config.toml
n_layer = 14
d_model = 384
n_head = 3
n_kv_head = 1
head_dim = 128
d_mlp = 1024
vocab_size = 5634
activation = "swiglu"
norm = "rmsnorm"
norm_place = "pre"
norm_eps = 1e-05
positions = "learned+rope"
rope_base = 10000.0
rope_fraction = 1.0
qk_norm = false
attn_scale = 0.0884
bias = "qkv"
tie_embeddings = true
parallel_block = false
init = "trunc"
init_std_qkv = 0.0406
init_std_o = 0.0406
init_std_up = 0.0406
init_std_down = 0.0
optimizer = "cautious_adamw"
lr = 0.000802
beta1 = 0.9
beta2 = 0.95
weight_decay = 0.39
lr_head = 0.00504
grad_clip = 1.0
warmup_steps = 256
schedule = "wsd"
decay_fraction = 0.865
decay_shape = "linear"
final_lr_fraction = 0.0
batch_tokens = 65536
seq_len = 1024
doc_mask = true
train_tokens = 386200000
steps = 5893
dataset = "wikipedia_en"
Each number is 128 + 24 x the weight over its row's rms, rounded and kept within 0 to 255. Layers, rows and columns count from 0. Numbers have three digits each. The size before them is the row's rms in percent of the matrix's.

# layer 3 MLP down, 384x1024, rms 0.026, rows 364-383, columns 128-255
097:144172123102123129124129153133111125125099143101108148124174112130124150106116124172135122123140152136143128140146115096152113151118091135138116122130126134136083120147153123137084073148130144122084085134156168136138140119138126132131106109122142118108116109121129116117103115127061158166120159128202133149116085112110142183173117115107136114152157073166153127131099149172161161110104
105:141147113148124145133134120085154138156139136122124138163134131099151145086160147082104101147149149114148118150112109145131144090111138139147141142126178126188129155113179118145111158098177132150130152141149139120155131175119128163124122117105087118139149140148129124084125113150160115124117148121107136079107141159092124143150154082127116107094149128172111117154107173107123133108116
102:120080116153175134128116141126091176140119116137125125177129116146103077155066162121128160144175115137112112101153139111129107127157119099129111126164106174147120117132147126140124157145090093138114150087138145118120136129126141132087099132145117142157101104153127069148141118169109171106100152153146110126126119131125111158129142136098122095143123140138117126142116153124146135157163
100:135113089116133125189082122082098088128137140117153138102163115161116133154072120126156120136184124149100123166122129153109146134138102132112162091116107075086153144122105123146160152115129168116146106127140140150081165148115137082142128114113119124134087129106129113111143142117128139103094151099112141140107142157143202142129109101104131107157143112163157116131115174134144161150109
101:137185113135122124153134173121123112126123163140149129080123113114146135134091134134133120148167176118113085131105137135147137112120102071127122125128138128125152159148120115098164149118129121117115138191113124139120126118080115147116085144130103123119117171141149166121176072124117128120129122111086166169091117195163089139115107122132167131166115148157137103135122153163102190166140
094:143089104122103104144122146103174135112105147140162153102110134113128164115121139114124110099109106108141083133095137132071091148108141129139109089140119117118147142139100134098187090101113130102093108118114123123133146136115114178178170125116128149104105126106101149107131153136086125110116143112115141155097130112065091084110134114135115156132065142083165133128178097142114152156129
103:106109113128136098132142127119131165121113150138137157144122100124147102143097067142125145163125158107124152109147147105100110107112122163137144096182131109145151137146116129123107113178136124124131190121116133099189146130102111124153134085127109110101166112159126073149102133136178133154083126106104131091113135112142093126134094126124146113132106151123151126129113134123147138124109
101:089158094166106162158122099144156150141090093164116114138144174146150163133141067166123120108146130139156118128117121091097102068123144157104109140147101126160118128094117133143132134099173114137093117137119101136121161166120152164102137130104104099138110125142142157108176131174124144102127112177166142154099123128129158155140115114094133118129092136142114160086123076144115137146098
100:158100127128138118133110088134133122157103159118151160126128106146142136105124128091156183111159165148153123087165131137128119110119121122118161108106185092147125158110104113131110128111129164081148128124151128151072144134105087080161151131111142122147170102144143121158087146095135157124149144138144108128138138127158160082096144149130148080108095122120118139136106105140095166091134
098:136123128108111125129068143125095128166138114139080148121152159177135137146124129129112127101127154096134125122120161111161148137148125115127091125090114162159165127131143182096146145159108140113144121106188142133177156155104105133129100108123130125126127089154183149140114179145135155106121147147126165130120143094151099141159096119170106129141118081178123132120135152122104148153138
104:105166120124154107154141112176110141164111123147103137125105130123127129110129123120079130129127112151148151146120120135102112148134145131161169098095141134119108129106126175173099105091129157103121136151126123150106143134146156109112152129139135133132134100128129143118162179139120113112119165111112162105122091138128115145155163121169138121124098135113139147108127175181152142161164
101:147146136139095159138056143136109120121104126134126080152160079143133158175132120145088139102132103153164181156088095137148130121165150074074120138102114127183166137142148155107113147123133144112137153102180138140132157120152112111154155151186122047135109112104110141130130126150116099119087128091100091126142124100122160119086126197112127123110168169144144157126141163128131100097143
102:137125109106147148124111154157124170144117155148098119110176128136129135103129142136120066166118135121123122153133148157126116097090094123127143150143115135140114134114145144113183164123146138166088093151124145108142121126076146131165138140139156112096138134116157149093139135118116107129135159103124130151190106151105102153193131119144126152151080162147149120170147124144168109146149
100:072129111144131138146126114177092094125166143119076139086114140131087151127168117103115156159110139119131130122121114140128162100138165177157110090126122068145148143146114111127102142100100116126146136145158118110107156112153144088137103126131107157111103113165145114107098151114122163132119082136120145121081135137113119141121132127104132114156153131110155136167085080157155154093107
099:151106148160081095175090176108139135113088135138107143173114138125163105163123133136128100072126116095150138163132140144141144117129122146133139091151169094106132110118131148120134107106180129135121160133118097124084100173073107136147118135154109130175091195090128153129111131151116128119130143129124138145134163126151090155166089099128129117133145087107139109109152131075104109128098
101:139107166123113092142077157134130140144131110114144123106138125101132107172126149140124122109119090145142099112123125114148110102155118111171118126122158096103125096168085155132175152148139125088179163121162152140168158096195119189146127082144167109106189119136136134105124128119094146121166139156136121127106149106131109116131128120136087130129164107133139135142135169156105111109124
098:113142115110114106096120104132127161129119096131117132125165134122142150129099096159170127097136156119166125068144119113137112131092118113160116156172128122135110121104101120139154150128166124138097114162154122134140156171116129148181107133139134155120070129149168133101098148182099124139171149131131106107146156112110137090116096150133154147146132130107132167152129124149126109145150
099:143103124128115109133121130180111101100190166132133134136135156126135129103147136165123089129133136139098083129123141134071094148115140126133107131112122095150116100081153111135053128104195195119118107120099108101108096144161137118115095098142144100075073096170161128086132144115125126154123097141126123205120164113114138148137105130119153118141103140163142133189104139125113151114133
102:061136132143127114117146142157137125104118128100127127107131142129155152142168082137119127124136142129183097146121152121160126097119117150158107143160116121116167156161142168136060125109123133113151134161076133099101136097145138118134180115100099100135091106166129158116129134050113167139136101167116141083119113119150100127123124156155135141154144093128150106129137141141144161099148
096:138108145113145118155130106145093116106104086188107116093121118157155130143165079151166091144117103107096120103119141152110165144104107107110159128133118161133109146142137191105176166111147154085139136087151142086116111136079138153121095106109120118115122129139150124123121129110141140122113145144106083111100102084148107104131118090086147163155105124155137118136135134097114171104154